{
  "bias": "all",
  "init": "normal",
  "init_std_qkv": 0.0442,
  "lr": 0.00602,
  "decay_shape": "linear",
  "final_lr_fraction": 0.0,
  "steps": 4532
}
Each number is 128 + 24 x the weight over its row's rms, rounded and kept within 0 to 255. Layers, rows and columns count from 0. Numbers have three digits each. The size before them is the row's rms in percent of the matrix's.

# layer 6 attention value, 192x128, rms 0.186, rows 56-78, columns 0-127
099:080115102104134108094154117115158107135124159139123147130127099106121123138127169161167165111114140119156085187117124083123127104141130129134099096115125113144078115181080136096139123107107145140106124097128148091140138132092116142164180119139131130165128108144127151104151116090134090138115115158143104125112129139104153129107147146118198134104128111169152120144102114179095126106106
090:155148131126115127136144148131140137149179136142096129154110121154092134101163166132105103122140120146145112165140148096171139103138157174110184178101126137122113119137140114161142133127097122091119097136150115142138171115144120133137116174140131142142099099187153108130130110076170149132159112137107120120119109095136186133165099125173106130138122155095097174136098121105131158112154
088:089136118112124084134143136137129154101150133145145094121140139107107091164146110141135128080120123098131131156139127112116096144156148093099150138186117140130179119147170149130137088168124155124125143106120163140167167143122106125157144132111082138112154137131123142148124127112108138149147090130162144123133165091102090121186112148106124107152093127091149150076124132094146153156183
112:125131117127117097149119136110176116136114123159136146183120136122143177109162146127159136131106105111125113151108124110094131121108104113157075070130099143140119145112131126123133140106135084146174102118072125123137124146148147132133128128179159095120095112156127118113102157143164138112098096193143084111128122143063142125118171094157125113152184122128125092153137118144121138115136
092:117118138092129162125146092085125118122073124135082126119133123156093149150123139153151103101144160150125128116128075104137113064183162107102157153116139127121137147139124133148093128125083130144126131119128100127160136101122129123158123166098110100070167173144111141138161091137123158137147167090151129164120173156148131162157152141093114136147119155123125146121136141110113143099155
093:121131144138152175149144125115127186146098196155119126122128150116114109150091149150109119144155126111129166117073085153166155118103108128127155111137156129152104115136171137097132171120128160133121152118106115091176110173102134135125107185141134125117122094090111120125150115132131133111115185137122163164123116149136117133159131121118124125113090182118107148143132146101150079134149
105:079079109107101077130158130104144163138133103168108108151171145161146160142076110122120143105132159104127133128101074163125090117112159160124134123196128101122108107140097095110118125146120164110175117124169133137147147130123131112153128141117120142129132108146116110130095114147106125139141129144125149140134158132195099127119177140085152132120101133091106103114136140146141113163150
099:117138174095151171152124179136125156111118130119126108081101136127129107115132125120107124107047113113141166158099138157120155117096109112105102121124117166108130170101121145136109125140141118089127150127088137144091094140100113152114073112140157100122128099157162078114131148119137115119115145142106147160147120128150132133113062142125140128111165136162105151135155133081162151148138
092:124141098126142162151097166135102163132102120146137176133122106150123142103133191092121103122159135135060122124144142110132133097136125091120155112162131122136103136153140144129130147128114124169133126108115157063136120163093161127101156104132104148116119082148153124118098107124112156115131093107115107085140112148125086143085170134127114126155152179139183119133125123128148120128182
096:087127131140114100113136139174161132137109117093167160126121156146087163116092119136133107121155162104175138145134109104136091157111157159102114077131092139107120179160112149082141111123101163128122093136146089138136136126134110118149122113125142080118133110129080157114142092173111147136115158123125119142115122097134133116157117136102140165104127097143156153146203097116140106138119
106:096104104107107133123110131122071150127089128166108111150122108104097130109162149122155149140122107104128110102163120147112098140106115124117191111123138126120127160120098140075126096105118122135155167122127159158156145122162126149148158081136085104074112105111080123127142115113082147092128154118095150158122126144142151105148113200149117168097125166126106127127114123134148118111127
099:120113123138126156109148097122143132101146122130136175125136095127099115142164116159076124127134159132130142154136118173156160113162148093149106144133126134166121145126156166166137104113115124120133128099164112142142121158115161151115106142098154153090116097074197099128144125099147108128091113126130147122134131119167157109138140148094160146109126112122103105116172105114128115130035
091:113146130126177160145085134151105153176108133193101117119140124157102105139125106106110141126088157141118126135136139147172134070106145137134121110179118107091092082124107142156136131132096124158128134139119150153100116149133110129123142122128144123162109136093167108161130087150105141106184147117114096102146096099070158167110099114111132117152115117145122138094091124120134108151119
106:152105118119116135091153137139142166114125168156161122100148124153102079121131113106126119102164124142112072149121118108102120136143124102187156130119142147097125129125140136173133108125112133133117128123095176127117112117127133138139154094131141146119124133101158132149073108056082135155150098140121171131108161068179117173129105127120130103155131139175109161148127098104125147111118
093:124120114143111135101139105130070135118117125137090109117129097128146140181114091122095140120113146146172140153118077110110133128154107132093130118116106117151129115121155111138140093151120142131088128120181094143111140131152123120134186136138170117134145077153093101141115103163094136123087168105091126165147160097176132154132144147143135137107111129145183134124135183097114142087133
098:116086151104142131100126175074137137106111116099152117130121160179168120071119122128105102123077107141145127115165147141096133115130122120156116133165134161097130135097115124136079116126158097135183088120121186127096117109139125135077154114139116134122140117122135162137131102103129152158121151091117133148127146108163139153117132125153139156174101153098141144118097159143118148113177
101:143132078143118121141110075107145145109186109105141158137106133145094116113136120098066119158162141084143106125115114150119166135084118125090086139145070144119112122161133138150114084114128128144150099130144104100102123109130152106159132132118167136141149174078120130146137124090123147081108136105124111113161108094147109159143144154147115110135104103153159150112143103088115125148125
097:126146131141156139134132115139120184144150155148126121114080150078126162074134149163108100156136119112107113136112166126110157071162118134102146128144112141136135132171112092083172111151115094152126134136118115144105139147127107148126132112130095130131113119158094120145144138143142179150135128095122120090165124096080095149132176120132112092126150152147125122171109180134095112146082
089:136192162107111123112124143124105129154099148101137124117133134127147093087097131124153138131123114120100135168112091138148119127115140147126121117118127123133162196094115151075107105125140108112127119109140142094132125133130120084119127086137096165168086122138126146134160101148080159106138073111131166139146171151149131113117076155158133111133141151109159124159130164131177110093096
097:130153140146150111152089132106103171152115080075141136119085109116092128147170127105124167145095134087109110135156150116111121109093132113135114146105136149126139131152172163107142099126150144116121144151119143138115174095096106141146129166105171134109146103128083100128183111147120105123141128126177102101155123126165125117092129124096107078127101136129129130104169177154125146149114
097:114108122122148160107166144172088112128126118162095100131119090122117119123117119142149116139107122124084083088139110157150115166161120108148108096121107132126105088140101122183113122118135109095111141152115186103136135146128089138118157097087116131136107134110130144111102104090101123109120130129141177124124149089125104134127177108105120132158133149174139171139136168116075168165109
087:137162131123138152133116142157144143122164125156112138175120128154192129157144105118138083118099108145125151143146103113084097113051130153179129147129102112166131150166137122128143149115126136111135124114124083079165128165105133143158101134159083104154107146132110131096143139107115138185106107120148165165101134147128163125149117128120105129111185125104144122093116144127123130147146
088:133105136156135103085102142141139146120113121124105114099101097141110109120113146099098105123109130097122101127098130141098110142158102120140140126068089165166137164128096141153138146154158156158152138126140137153161131146144099140126151121127115177139079135109096111126115188122137125162107127138142191098089152131149143118128223130146125100123121123115147098127126125164106120095130
# layer 6 attention output (transposed), 192x128, rms 0.165, rows 56-77, columns 0-127
095:131122149160097144131095157096146129119123160096124098124111142161125114115112101112095091105135101125101156122135137145123137115129097141161120106114111131145121143139168159151108181141139123102105149152117125162093087146166127107124097159088124130095135111138149138144091127132135129140097157097068109106100137119099104085108161178090069124166127136082083107090122111113130125136112
096:090119177113079116140101100119153098113140116086128123127100101105157153143125123134122127167115130137140115130096126143072113133126091105158175129157119137115146132155096145104133118135132156088110144111146161103124118139134135147138122088176091138159162137092118145158105119129149127124124132126145096151121129158095170115101145136158171134127155190117177099161156123162152109163091
097:149127141146174185146128124117110161122149149146113126143114132153120113122099092152142207157121099169140182150123106167097155140133097137171134165186139106112161129137138141123157141097141139119170117133122130119170164105129120112115170153160149138121147102146101092140149116167103162095166149145097113111130112135160106151158143123159118125137102149115129116103145141129147118113142
106:109145113110099101105124153149161135108091122126099133165115102119129119125137138136131123048131129095149164155119142086149166104136149116139073148106124146120101111109162122118083139099139160107107132135169110130123120109126152113170120087078129160138127154120117124137116098088154104095102134089088115071163164139136115158108097127109120158103161147154121126125130130118123128178118
100:148147124120122160139125085138087156116110153111161105119152110109126121146086130160106124129125118186115122081144191162125155154131135154117141127147122145160136137126074150142152137110132175144161123128113150133160154104102154098117135105155156096154112109124141161125108136151143119128148127147150129124076104123125118097135080147130100086083083144106148134180149103105108082115129
095:136173140081124166117147126162161119094120141120133100108156148172106146131124133161106138094122155113127133086119113141119134132160116140122143146088158134118165105105145158122166080117146129171135168128123162135145110120148187152123105089159110099144054123154119146096146092149167146158116109161136114104108141093126158105155139134105152136147115134168124130150105121098119133130158
109:178175111119150173092137129114140171136161179159087107153101102114128125113111109138117090131096122109081135137135132111116128149163107107119129179082092151128139139142146157137140125110156128119086094142131116126134142065091129142144141135142152081082135118092140154120126113151116166092124117124138123122136126157137124132135172109174104135119107138125157135114117134105157135082170
099:127086159137120086124119128109132145121099149150110151112100147143143129145116135160156094156143186147127104156137085128187088116100126132153132107110162133116106121129126094106162108072086123132185140092149147089165117135165157143113114119111108160133123143078141135105151105102129102124114134131135126124152122101110152104134159148158078159130122164163137120142148167103117132152154
090:130119102149124119079160123161122071120132122133165150140141128152127137119097088075119150131115168166068122126112092138109085097135112099097125145178081138110129107116129121103131109122114114105103097133126120175127131104159157155114148124142110121150128180116130102144173150099128131090138140116124155164121136118110143119136181116103146144164103139161113139130113125140145178125180
099:141139100111168111136113110102086088112077115074100095157147131144145167119163098112141179149145100102165148101160103119135160129153128167133130153128134119143115094138133143105115123119169153147099080102140105133090141116167093114157103145114127104128138099137146136165114093101111172115138093097121119104149110122086129157080087108134109131123145121143114119138095126095149137129130
095:154127150121137115095110130103126128174109117119086118112126144143141182154131118123115129131093150119131149174148121159102173102143150134137123098130145126182115139117167149150110112148148087130141110159128147157159137161116089099129129106114155090125132126120102104194182153120110104112125111124146173141160175143128085086137128089107109102107088112111147126108141119138181137110139
094:141122110156117108110089145131105113133153107117142107101113146107124078151162119137127142148132118121147131151107130131060162145130118138164103152155139107136118082077107114149129157149114148181101133131106131139127139123140089155117152133091116128121121154128119133155122154090090134171118107127143138112118131130152122126146136110185121042106140064132157161127147125134146160171166
087:157138102142120158116145130103111129089160112096125106138102126110167138128122143118111173121137121139108103097132138167127163125118137111113134097098129150176163135154155110083116120123112117089116155112136122175151156118141160168125163136139156122102136135146076110094163174114122086107127137134130141160132074152164147141132118154164148134109209165124105124158130132161124158128109
096:103099132130147126138167135093091162109148117100121170125128124119141117090113124164141174103164145148092133124120152138088107119098166137098138077143108147110147095134136177159117160131155174100142104148144142119127201124158098124124147120192101143144144130109105128165123168133120112134153140165171133105138103151133114139149148166125146087134100128155119148124128119159135145124105
090:145146111055165132181128126102159126112168117130127141126104115171156117131086126159134121150110123116140112134125129078162124119090105131131139137099135131091132126105103134112118138114094104101107120129155145127137159160132154148107150135159109101157157149135134147120131136105111158109133139112138120058136148177088159102164103100162116106083138149120151110113209139121133129134148
092:120131143155128123110138105123134118124093134142116145151120139099166104143138180116103131090122157148086146159103160111174161134100161152106160121165091150164143099118122127133112138145139145126139164157163140170107115173108107129137143179141134131134111143106139101161081136117140154066110060109117134124142111154141112155111163128118119177102135135098113111101125114094099097105122
091:144073126113148181122142150155146091107130114090131149113173136149154149117195138163143116140137107128142116144141110113148109120061074138130121097162133120120092121112113130113186115153138158118132125122141102141151139133130153124125128167148127134099112096111114120118126124131067147139153090144175128101105157156174147148104160115129132123191171125106119106131139131140143126140144
089:188175170075159117140173131139114119150135104115093128130148108165093144134147153070156152121112132140133138145139122105131103113120108113125150139135108134178140133085119119113143125095119156120126102112177100084136099097111161147145124103136106109108119147118150102158150115146109133089102136148143134174124078143142110085109122156096126145152136130128160114122113110138074135123176
093:119079141133147126153083076120142125123078120130146112073124094105108138142129149132112178106132157125102116142147118150135140140107140110136118151081114148134125131155129137123148147097144137094144135167095099139138118153116162084153126079156172136144124185135157108110137158092153150097144117176109143143146091095061154111159121127119139153135116113150156097110144137122139143123151
094:127142082123111149114136142147109137134134105103125157156170137095145143154132115150046154130142147121111142112126108111157143152147110108136141116137146137135103127135052127089139118115120105103116134170154127167108118129129156161127098138122132170132125159146161097102115119109118111156163162101131168101108147126106115085121128137146086117108131167117161144146119081157062134151159
091:122153102138137119107145071074117141181186074112189145123121139129101145106129103100123138129137145138108147181137153128146136120104143125097138111132167120127154101094134128142118097161104152091159145103161114150106142115131114108131134129159084103107111116118129108106101153088133158149083124123103146152112130164086123155127092136127111113122086127143130142139129105174134116123081
090:139108137087099137110163113110123094117116174133167145143133110126081085142130089117168118147116158134172129117145169164161161128179151171109125117184115153126129121149129125126111137133155145147143138114131135147173114120123187081133128150123138154134128127157123142131150115157153126106121156153123150125145156116120066175171125111122144105103102119145113088157152173111128121133155
# layer 6 attention query, 192x128, rms 0.196, rows 64-95, columns 0-127
104:122111117105123137154144136097101162083109179151105122088190132134154106135150120171107143126099108155136149110152132070142119135148143153160112117131140131141114127112067130138120122123109147155098113172137110093139116131157177158145108116157139175126148151147144177096138120125140110121113150108127113135111133073140140171140145169107110107112103107110113131148152107149110170083112
101:120128141118162119166096082130110121157184140076118130143152134133130147148126136074119173154177132148113096161128141095130159113168142103156106132111155180104119082136101158135125139117115138140141133148125136108134153126168141124135164166142150114167136161131187095140140121167114123129150135115121145108122149138116117094093124125145101159111142104197129097104134110126128123087136
115:131071110162160132107104122107132104144087125118126139110124117129109177130130091160083140085132113107143155126071105131123136143139110124088151154127146121129073155147139157154164116104114107096168119107172103113161145080119136104119129102169109121115095142109131139138130113158112132178160138135162122126106072141145151144129129141155122142154153113148156141145139117135146065161133
096:155083097147096087117145141095175130135112092123125125118187111107104122114125119162129127106113163139110078123085117152139159117105135133117124107138097144139128079138124093102108151104117169135141151159117160157132143144123123156125108163137129133112091137164081096145124134165170109100127103174143129125118132169120123091163136133093072146111124127096147110094141117095147139154144
110:100137152157149119138125136091132196146129102135148124124110126106162098138103110155160073186130177119129147132105142109123159131156167167151112160155128144119121178074136145142131145114140125160154116127126113132116122175111096142098117117093101117121160142104159184150089134144127128136095067126142113111096122112111113152112130131155133106099145099142127134105171112126133118098127
103:112108104079142131174166122137147127113078094169104147132121140154142114130131120131126114128182142089119156101144168155097116107151146096159092120088160114128119117143116106148084096089126093157119112150115164131137156094087091148139151137136138199127115141115135124134138083188135112150108126118126132148138130128130129127104122076122133154149095160176145144132125123126126105128104
107:154083119106132144125052144127151083089140150155128129121107136136131067126154152121173120120157178132115117144072104094139122116111151139146117149129123128158099155112159138124142155117135156141169127109116116108128109125129124111143135094117071154110120121114114149160150151125108124184133157072135141157131146149097087158090105145122087140155152113135139147142116138140111158100112
105:182133132126162142146145150063114103158146107150166115132155087136134146116125148126108125120158122092143123118133122127109128142134123111157148159137123114155123115142149165141120093160115148125100139125073135074084140141140117076153138138139115101078163190124109107147094176111143142113122128134129121165154113137136123110115135079122176145156120120102098159133117134186157146125146
106:110065130089120123114122116156122112129150101157123143111117157103099108146137114139156135170151112138141128157139113108096131148162148157145156102133131133071167120097123125127168076128142148105133097165155106123101129147109105108132114143133152163157116140102091151154100092138154087134138137145161089146160103159102155068117133071103155126157109149144118119121162146155131120098136
105:125135143149141133067116111170119104148134073144072167112127106126116139131145136111132158129113185100173105131144164103138108140161117102153116148145147084124099125121106114168147110149139112113081100147122144137129097145150136114088137101146182099116149166131109149159139118133114130154130121081163098143107097082113131153146102068102136132131120084108123134102117140120131142132124
106:163154107130103161078166140123096150133143142136159117121136154127121132177096126160111108078104170152093134132110120156107165110129120089095098094123147117160141151109094127162151135148193124086144120119109133136110148089127107116130176111107135123135124136163106169093119132147148127119176135139166122175117065123127136121153109132122154108130122121100127122119091114117141152102154
101:105089154085103167148106129134104121129113152136119095097153082100114142168076108123131138098167121091149123130104112096145103110107116184163180154126174126120162118115107127104125137123142071132172109118132187125158139130151114124089124138130150153124139117175104096118160136124153132129104118148146152143128112105116141141163107145162167132113123143130107090128127136131088151133152
113:116149149126153107124154079109138092145096131103114155119171124110135104097126145124151124120142172133148126182140098173073124113131147098133123160144137147138111166124138136165099121143158155100094111138162101124122137107123132155141145155097115153102145119125151083135134155154081096067125094171139129136105130123098155120132158124133132128100090120119098160167137110146122194138111
106:099132066092134137148125134124119165125100143166120126107088137138155117168127167139147124166124094109124155094153137128121131113167109140120123123106129143115134181086135114126155146089148155127069140116125130123095117119173147127159083153126132152134155098169141112121114122162136174100093132149144110126143132117099096147096093180132116122087133157133096121079135157153151148109138
095:106132141126099125100093104158135167118134102183168137168159129148168121126129143106136140104127123096115144173131117142114120159145142119113144120131151115098123163131147131100139121122117131069090106127125105117127114165188131091129184114146114118117108128112134164157118122133150137151146155125161114164161138088107149105157166139107110091133059114127122110164089167145091144139144
110:151127161102120114132111130149145133129119111111107117125128119122102137134117078119135141159089106108101137119137168114092136134100113141132125138136127151100181121095183108130111176136174168135118117140123126124161154100178144181141129129131143118099091152166086137105074147124127092113108087108081173146148139164148137153122122168139150143101186152095106138117120147162126121139117
101:153152124135107117126107144136084100121138155130118121111158095145144097129141097157146153134153099123131120126066121149134136087112145135112127128128157094142162110132174129112100133106166114126120149134148143112133087168108118123074130117155131137125087159146162129110139097123128142127121096098130093120166163144060103185128121143130098126117136160104077100137180155114170108090139
103:126129120132121172128153109110108124112126119147133155148154144143134118111162156116115115099132137155127135166116119119131138133081139096136190078094128130123149126127082170152103135118107118140137118193134123119126088116119112126084117136151122115157129141109105127126060147134131098186108146158172143161136150110083150135127114156140116136146144138095113117116149180164088110169077
116:143143158126128104112115124157101136132125114114175104164106114105122165116072131122145097133159112102094156128080162108160099101135108136135148110131174108135155129149105138117143109070104113118099159132148106110080117096128139116143096126166118141167146140195104120095166124136145074116118141131090107156118150100116145143103154153112095126169143122106132133140126127168132162117104
107:132136125116120145109117077115135153179156169080143137115153119096137113166137135111107123122163065110146136167144128155143138101138103190104121141106128148118121122126115136121128134115159129080129124131111157144126114130088109187116165124111083144108114113073128155131137134145115143147130125124086157141103165103132139101125149106149125103150145118081122159088149125130136060159140
108:090152123110162123113130100120125103135111120101151121162088121174145119136174119173124166131141115111182126115092111170120119142090094151150176111105120094131141149123102154118122173145101128129135198165120137109149141143151139115129102166113108094137141161131108120111138125130158133134128122123104130080100125124114122081153103149090163116118120120138143189120101104076135131101116
111:157150139090165162163131115119161146121142109147125088116141123152151132102104157150137154107081111117091124111133107108117100132094138165070131108163138160111106142110118148110102161175130107118118121157146097157129105144113095180126151165128101093115097110117133137141160164140075141148127144135135109159112104139118142116125134096155087148146107096151147098096142148156178102152134
100:138086157123131141165123108092130134096135091106118184116141131112192069125107096112124105068119139139138065107128141092178095123110114138122146107146131135137143147124121107127152127141162164148111162147147142115109152145143160117158153129139116145085117123126153093146118155140154149119146125165119164128128153117100163163110128131097083127150097104160111122148123148133089111161134
107:088107095135109137136138098131132122090147104102112139158121082093173098144105124154082147114148103106098158142101126086096130140160169109129138134111132096156109135101116117107113150125139157122133082132129148158116086124135123091174083152115155093139124136101161137152151117119096155141121087136085156110138127163100139118129189125127122109156138143131115168182106151125144129156142
111:094097126118121106149177144065097110203150134124103182092081132137134127134120132131185124115156115143142146132155124142136114121107150136128101072154122178076132124137149118123129138089120142159165116128108117115143141115145158117127155111137143108073121128137113123109144109174075157080114121156123145132139135114150166077129149116128158107137150134133147129117125124129135108141117
105:127121119163160167161111133071112161098151159161124122159115098108111114109135113095125153142146162153130130143114073128146088116108128105094133102113104134090127124120164097160130082167149118106097143120132159165146125124131106098105141130130095119199102115126081099120120149127134170104136090084118149142096083106109125154115134159125137151157122134119160122143129113099135110104136
118:114109093105127124119097143164163143159119098176169175138088111136136125078102120141138104128104100141150119138113156131126142159141080141120162132126170150093132150180116095143135109159123111122192155098167138126107124145155170133133127150110164110131161124114143135140161137105091118161091124096093151152118143105109104123134150141136096115144132117126080124164120151151174128115121
111:112131137125107131152088140128156083143118115138152102108141156139110124128146143168148102139147161099122142125174155133160154115136136127132107111096164120131126146141127132079140109121112129088138183128129094119149086178124119105171084108107138156142135102163098149109133164178136111149147078110095115112153105133147108108141119143157165119127134127144077110124168182091105127122170
113:132135151149121154147148162136109128165138102151102161111130094152112134143142175106091112171138167067106116136139118141119117123124118115097126120168102080135134115136123118139093146101128109117145110134152117142111137132181152135179135134147126181104176094103147101126161157100148074128110117139143104099140114133077156104106083152106135135152139103113145126091164103137102109100125
114:131136171179163127093122123141144131098151137092096138093157130169186073107112154097156117138106130140124126157133120096119102172129135107150158087125125074117111124128117138152155104144076115105121099135127148108086150095107124131153123146157125159118121135126124114155148105120106129163121094106126123126145143096157141133107080161100132150115126126118132119126110123174178140091079
111:121152108143155113097162122130122150124117153141126111125123117127152099109148115103141090113139124094081112118142122105133115132097097128141104153141048131132117147135141152096103134127152155125096087134151107165158113141153106112134122087097136127133203142132095139171154091146117146141155147134104148118109156129106202142150116118166143093136152138140143133108122175150159166102158
114:121104127160104089108136135105099143149132152161155134067134140111106125154156120126131101124099129141104136158163123115078077122117111130151113195094161124141157170101145143131092137126170114148142175118106123109119093147136109133120159121112114115128131073122123133139110133118172157148129154116125135059148155105155137163153136110099159153079118112145110136162104126139149123125102
# layer 6 attention key, 192x128, rms 0.198, rows 64-95, columns 0-127
115:134088105124163156145123147155110141105157161156124138089153101125185163080119154122104088145122137117124140150112097140115128180163154139125144128116142126085073115154087127126129139160128151153121117154134106131115169137155142143156115141112115114142121129140174133127152103119121140114109152148136097146105120094123157156151077150082152090141115074092086137146141107137126166106146
107:155130131151108127175104139165101167125119166130125126142140140106100108151138075100118129123160112115088157156145107129125129106135076115143118127116137152104128107149156144128117116086140156061149161133162135134162152114171131142141121134142127113156138141072093086085107115104109125124128171117086141059122128129139108130089136104141175150116102104111138113098130143127163144115102
115:133120133144142148115130115088111123117116092134100122128125118152111144122122132154121124102132092130173158121121157169125127116144123132097164113167128101187094144154166114162145142113099109102100145117159151157166139092136126133157137107163118100115118087098122147131126094130128112129134127116143159123141136124145162100172052178128104086152137137204150123121136120079123104138166
110:085147139150082112150133097116146114126105174112108143163152125045125113166093131157160076142143115126146131156119136159145100140134155132139170131126116133107105115167142128111113158107125176141125117109117143107145109124082136143106149152123162102077129093142111123172139141129180132078109102111122135119125165128151097094134139196122125123137123152123132134124123149105138114105141
116:122148113148161099158139133131123171109139122094100136176119100136161091130147146143154084119145190110150101114150158112098140152156156153139143156135124145091151186098138129125155142144118114115132155164166145135135083136108097135133134149101115102121147133140150167107156148074151159126118086099108099091193119103134134164129134115138144098126160128129126126108153102102110117134126
102:119122120124139108103122128139157105119135132075131158142122139126147166106134123135097113108117126154138140117123170111105171129146107097153174169123094129150085111094097121141165132095118144115164053123095114160158163114062123144130086123105099121122106151112142097130099101137126100164113116101154159103109114141093121122157157118129140105125142131136160116133177154115177107112107
106:088117122144106122118102135127156112156129092135112116146143143128092110124152073101103111143147152121167110138139096126077146144096129175135092127129123126143090155120120185116128122149154172126192127143121103129146119096097114111153136088093112137155112101131123142159154171123137089144160148128133111102145143108112099146174115108113137105144168082147105120122094150129117183149151
113:153154133154116125139156112116091156125089092122174084152128125117154091122112088107118101080159102137116139157158140136095110132114105114109089099113153130156143105121117158122156125153061139147100098090115126109074135121168156126116109155142168130102093133191110155139136147089104156123139142147161148108116103148154133131153112151121151120120125174105116151136131151146141121119103
111:117094144160137127108142160151127122154136125160116113118107136137125113179124148109102131133150113121152118144128171173070122140100104126106138117098102124086139120112133137029135085145156115160140077134123139078118136140129120156118091124124093124150144153127125088121131139165134113130146098147125162145155120127082108098123106128099133128163126177146150133119110113105166123118076
110:164113105106134116129120141118134142132110147128131101158097158122156096140109152115131133108129164152161086180153137145148110155137113104138138131159161115143071186122102120111154137122151130095131155106157146092151111129155101092146140124150160116117099112145149080110182153123119120118072122124167103135108112141085115147091133116123120164150131143156114126161114154116174171103091
115:164079130129129136131122122089095128140151144129144165124118151135111148129122143124133114116138123102105167098113108120124106138115144121100111114114139127090123100159144081171142151108094111118136105118107162107139151102121101105088155088121090126121101120132169167142122153161201133105107122127172114178144085115136107145091119124130158136113148140137182125168098156153114130063123
111:121145114157087157152043119127140133148146114150111119113117139083119137132094108129138108130079172145129150103140176164129155175122113130109105131110120122118112098118113097140138098160142159139141126126139174153105110146133125108096129125127114171140134127170141166092113129087135116118106115185150185104089109094091122155122143136126116134138107112102150132121122103143144098129180
121:115131139129097118146160133121105113079144104146149117118166110101138112100149155127154119111110137123116131123122083108084151142104114103167158081136144156153137119150145134136121111127155141088131118125142085129136110092144138161116158173129096105101137115138129092135106180141104093102166104184151118156064103154070135152107173128133126117110154166157122126091134133152138152117147
113:110143108095176167101120123153127154145127167126158164152141118119165120134133109137113139131135130102152147108131105153108115128119090089200106134114103121140128148093127102112134166131140110143134133118133140149114171121157130126088103144106112147154142125127152175125109120159092126148084063158154091107145137140105123134095110107078171174140168089155114124107150116144109119153144
095:153157120129110121099156097135133152117169120159153156087147159152113148121116101145116149096148154130108152152079121139123114142146079159125141132122100108121112162080103134146141140142110162116150132128117117136136124145117143157079105115108145108105152139104090145162162148159143127127092085119096128156127087124157162106077135140104121132153092096077162130118074121147111171151144
114:146113147095134137119110108142121115088140060129136112161113094114152131154151111154110116149141115065162110124129142102099164121122117147108158129117109119135175135116152100122135161092125153124070097116106113106127148070142146144130179144134129163153085168132141129150126149143137131098109113104144188103150144122111145132101108117097139141092124141098098105153088134114151106146167
104:131161148169103111096119095111095079127126126150143122081094097119107132178133105123152099126094136137160121155140137106155136118163133140149105164115114137156093111121140137126104151113124096175142152119154144124127136127106113109112174103137070125122090162130091145097168150120143122102177135151119109074119136125123166158127154123109125164166179152100100135135125091124127146123150
104:127165115109143140169141147104089082120132122142152147158133135133105120128138170136160092125128106149116120124118096101126086134128103122112107098115151088126106123094120132157127139164111129152138102155124112147121119100081156112148129092131126104142137119125091056107101167094150109202105131155132159149156084103092129137162096150097087166139143143098118120104136092133123127136127
119:135136182185109126122122140141173098141120122158158153159125114152131127090111127121094122127119092137144157116090149129152134148147075094146139120122125123141128139152114118136102132100075157136173204109154123121068136129128138122141110134172137081117146151127181119135148159140089099152133120096127114168125098115141119139161137129098101152123117134163121102129111084138145120096124
110:096093129166117167106138135130107111132129110109149125137094156091125136160143122085118136118113092124081117144119115101168145096138117151124105134141117113117130073126134055094064123161109170133128166156128142132125095130132129179129123107137092122102144127122179107091126120113146134141095114168103129127173139160131153131104109109137120089139182113122161102103124155112122121141155
121:072111111135119144133095137157114139091062133136129132140126167099139148119125145183126123146136142132124092086072136150106107153136188119141118103145160120146129136146118152131143159156095157146135166131115108117129143168159148107138127134170127110130110102128105130086094101136138135185148130133128118107140128166152127098155172115092137093147127111110110168067125128125120148098108
126:139130131130124138135151156174135109104164126106114104217142087130124120145140115131116179118118118128097133127160109114136106158144115170114143145122144138111105163116125149125094126176102076159114129154172111097139121093135143159094138093139123138114092133076119125167145115153130132146119146163139135084115132095117124095148123134163114098151129075096155104141164164126138097137144
106:121143125146104118139128125146130157146144107121103194122121098093156118119142119080128149110137201200123130136142117109093103117150144127078114097142127153111118167137120115114138106123150152140140118100126140079164123099110157147107129134145157085077144079110113132136131113133115084120114117170125123127152150108094187099124147114111118162106126121125142172141129159146114152151138
107:112136129107147149164131124119168127134137097081180109114151099117122112132128131103111137154066136079146129143148132142074129096126098088154140136165112126133144130158119133135101150148171137159126139161108105099099104149139144139160159134114099108146130114140153153110136161136090115124127079110085176134143165135128164062161130128121121109130150144121149181119100155143148128097126
114:140142130130132134142154122109096122166085131142146134091136130110136099099121125153155166099122128142120127139158174159109154094080167108140109133147159146116135118101122096152164102119134171122161105155122136131114123111152197121088152141140105110128098122077097146126156094183131136131129159117130119116162173114075111111094093125107101116100124155156156074120139146125108120137120
120:141123131126156145102162127153140128129124145131146152135117123121102118119119178137089134127141155137129126153171164126176084100113139154076145123143114197171114115154153161131154107178115105089154140129130114130155110100126112134125191129128129111173149138176118130103117161094139126141128105155140111137143087158135125118119187163130111110116152125088119071106132120130103129095127
127:106128131133140162111143102140123122133155083130145150129092110120118131099117121149079139085146111150164103110091122099131134172080081110175125100138184137130131157162132088112117105105131117119148158115104124140134105170135118121113123117135179131164152120128125124133173101110099140165177153096114182112101123104115127112112117167133083115173153114099149149130136145144106145156109
118:177104095155152151105117136149117104105113117169150056106110138140148165135124137178114141148136184125152167126128106144159115112113111104139107137118153137126128161103118152143146147109174137147136135143121165121130122161139109141137107116153097121101168073137126157122141183145111132160101105140089144100107117143155100154148150139167146163128143127136127113138168182103098114129149
122:138145109153110151159138146143106122175077176170094139110117121117126126130118113137105095111116158138118104089131126081114120106096132151112199104121120089147115143112128113125132156127098134106144107118221134121104114136155151136154138090159119150097144134136167129144102156133094152151117140140107109120119098118102138117103167174145146125130118140131104150084129159144159126144092
115:135121129136181094102145133182129111121141150122099166121132112145138084115123094119146087135109150139128161123166104130129134118127122139117165106195150069108134126139113124143120118147120097085137118131140095090084166154116110101125127163166123142138115149132102092099129129123095099165112131190083134145096140128129151157145125096099066110136145130104126132152103132160124139111115
110:136145115078128126124115133160161091149133157136118085127133093143131107096166125104079084150121127132108127099094133139088152106125115155138124159169173139121122127124137126106065136132142131145118132163125131141108105139133142126135157151088166106156195101169138123157108137133172122112087111117136139095112119141136162120077123122115106163111119145168088122133161115174104141097127
121:116134087138088090134111119136142148164122134136171164081160152141138150147120115140108101109148136144134107129147125117115119117138117118101094146108146145125178158116147136113137168128168136142115144184115082110128066152153069072103105096122111120137145120112153097125114115133143106104132129160131099128156143149130119161140123137124140128102120127097114170175140090122114108198159